{
  "n_kv_head": 5,
  "head_dim": 32,
  "norm_eps": 1e-05,
  "positions": "alibi",
  "attn_scale": 0.283,
  "bias": "qkv",
  "tie_embeddings": false,
  "parallel_block": false,
  "optimizer": "muon_variant",
  "lr_head": 0.00266,
  "warmup_steps": 28,
  "schedule": "wsd",
  "decay_shape": "linear",
  "final_lr_fraction": 0.0,
  "doc_mask": true
}
Each number is 500 + 25 x the weight over its row's rms, rounded and kept within 0 to 999. Layers, rows and columns count from 0. Numbers have three digits each. The size before them is the row's rms in percent of the matrix's.

# layer 2 MLP up, 640x160, rms 0.188, rows 104-109, columns 0-159
096:521523527515500504518498512492473539509567512497538472515488488475494471521476485482523517554512527521474548548484502524483481543478466497513474518525515491535505538490517481488493515533515505480482508468516512506476528499524477530498482461485494502520461496491493550527464485479564487488544495477455502527494483534508482479509457530515531453454528455480511514510498503532504450479539482441522479528512488479493492479463502478527499464492510475527471500556498492489493514511492469
106:509492500485510524459541469496509551539502462520502501506491493515532534477485506479517457498497493502503520537470463482505532479511531457500509516486515478448531503531524502463519474529480511485484517494503524489507554522498499511551530461510521561516507498509481504528536486524507541505485548529521500521514534510511447470478482468523551540484532502454520477501496495491492495516512487515504528514523515477537519473464508444494511539488485474511491504526568502444521519489512523
110:471495473505500516540511535508524502517483466534557485549472475482502497506493529535477502478486483486547545459508508510486496483480482512513527492483505507521480480529494551533476483469492531467493471476504463527464506479471460473479508478520475539475431488491472508502547477502476502505517537527488522509478506482535501479489472520505495474530481509464467526502530488585458467516536511505466476478444491519529520505487473484483504473498521490493533490527488506534465500495508517
096:492544529513542523486491525550513511488515531509497509485493494497488507482486492508490442481483510500529511520515478522490516519518491474463499469515528505517541500475535478479489519527505537505523472490508533516481471449516500525452530523460504500484511473473500481458494462541483515505510555504500503496476498548562536542515472481496461504498487497450505453512481512540553496520499454425520499526484504527521487519463475492535512522484508532467496488500508526534495468480497459
102:512454517534460501520485465534505486532488548536461490514485459521451437556523513528518463489534520482505467519510489476499484511488548534454503468537482507529519507546488470512536496527492536515473480540497480517532505523505489532517500510514533471510523488519503503533521518483535508543518508502491486487516527520492513502529475526507516479511448449547494485532460471550480505478518492502510485478424515513503490483492468520528528504514499504509484502479484490521511501509511515
094:518517497523483520522499511480482517502542520487479506466497504518482493533541475558536543486525524523506494531474485510471462505465513499509502512501439476531503505482481487494501506505476539510501502473483506489524528495528446506524508484486492474461490521504459517532505508482502476518523500477488462525516489502485504537507516504483459524479517476527473481485474449517483601493508541509501530515522531438502502468486506489480466511449482492536518462442504467521506503496527549
# layer 2 MLP down (transposed), 640x160, rms 0.0929, rows 104-109, columns 0-159
100:480526485512485494496518478545495484507501485502474504510470461554502473527498495508503475547468509494505456547518498511494529507492517502504466536467500513473497476485518452476482481474495506514516429512497501491493471483551461487521529481564466507519495463497522486531490506523520482504521515542498508510516514496491543553503468510500468484465465484529550507489439530496504486528455490517486468485468511514490525489533479507472561465492504503471493535461500532478486480468546518
104:502526536479528521492510498527481534501512475518534550507487474526466520523548544440487542438472509486486479491482517504473487557513535488486497513528498467449464496492527484517484503500525513472508535499523506521505514529467514507509525458466498487507479457520485506529501549470494450488524501525471532518446491517492463556482562513507463517507480508486485527497510467481528537500485524439521501465504531502488477492493479532478488524487501508506528492494478512490493476505496521
105:517517462515518487495504494525503486515473492514481516514448458501500484500545552497491542487446496517509470526532485551488516533492515520490508484498486462518523521536464489544535495485513510492512498507512520530508521474458501493488532475480518528486482493513478517488525501512492479502513542546456486461501488575481537442482511529479502492515499494454542542458507470490457474501507513483505464424515501500509479537516500487520503482491505482545480557481508460503492515509503487
099:488561477508481486457494483496534531486530486497534510482537488534530554559508524488510508482506484511516483469521510473475458538485476532482501510520485525483510483482501511503463536512477538502497481529527487511501494441467517510483497518482534575491519465541499493520499479494481464495460492481536522519505527503465528520514558512487486513462469491505449510495480480524485502484532461527505516512435536508525477511498474473499479499470499530486492516484551484487539509483515484
110:468480518530541527488530522469478487485504485490488519511476485524508525509483527499533520495447536498495488489513516501511486517497486503534469523542511506478460538496517492485457461489498487495500502488477542492494536450491511503486541475478462513537527538497453502510483546468509464497508477515499475495490452504559458493479550460511486434511557498526487503528478488533495494527510502483482487497497492533468492493517540518504501549443466500529474490480476476510536545516471520
095:489498530527491500482489478488526453502521474535522553472494459486475517568505527529515514524474549490512460474499437526504483435545498494466511475501501536472507535488516491535500543514516483470489491508484533553525549519515409503505538494494558500547500502498500489475515493484514488520493483484522492509505502506506507498483487481500522461512523480499508513522537497487531475522506530484466476493477480515526490480526464520490511489470491488513519500490508526494504448525540492
# layer 2 MLP gate, 640x160, rms 0.184, rows 105-109, columns 0-159
099:523503510500493488538493477474472502524513527501489518493491499508526502507501499489476502510512500468497515474463480474515482484495535519496459464478479493509565502488494510496523500477511521515491513525471491450492519503529510481502492532522527484500430571494475512526505484524522533502525533466482446510517477533480488501535465536481482532444510468511486477482506493504489465529533531491503509501483524501488565468467500450545469486527504518450446452471557505457503497487512514
107:485536474459516502538506534489511518493511467554487473508505458487485536519521503512509517479526450505505524486527520502485502512468490506501495461480537530494497484528509558496511476500492506462482446498476485481482521532501506510497524461514464545490476506530484513501520460478465558463530525536498502453501503482487531467482426509503499471504516536502503510465528520567517518507517521523498452486466505485533505536505491525489525476526549508529461507539503471522509501501498491
092:490511461489506498523484505510477511532483496479476497489518528496464478482436528501498492496489490508531538477486498529486518489544504506500471469501527453499519527501500444463508482497507509508490555475518490484505477475454514498508530492498489492494510483516535466450515467520422537524468547486507486533453464521536515469505443463481534528523527494501504511491478507533531481525480489439534492510474508490514509524483466486496558462482515522504525488539522522522488525510489473
101:516469472507506429488499511494524487516517495491477518478514485522440480495517462538513487491492476496497464487497523474546479581466533510540494510510509524518500507518500482520519547501542492467464479477521532443523505508537508494497466515492542509536517498472488500559485503529533517524482528495509447502510514526500451488488511494507485471489486481501517507484488469543487532485489511506513460508481553468465489484476493493531548500500513520493515497504521501489445473439487486
097:488491508467514482529512484498537510509469501497504503509470502448511497461433497478490465504434494528493488505517512499504491490530549526428529492480541524504479481521534504527507531463499500515493492510517525524501486488455520474472437487515524534531492514491545481492498481492510481486480495544494515518428475517509518523473444492516498555522486500507539487498489533535527474539545513493486526481497466548494473527473481505468504491512497489468488491518515547479485518489509519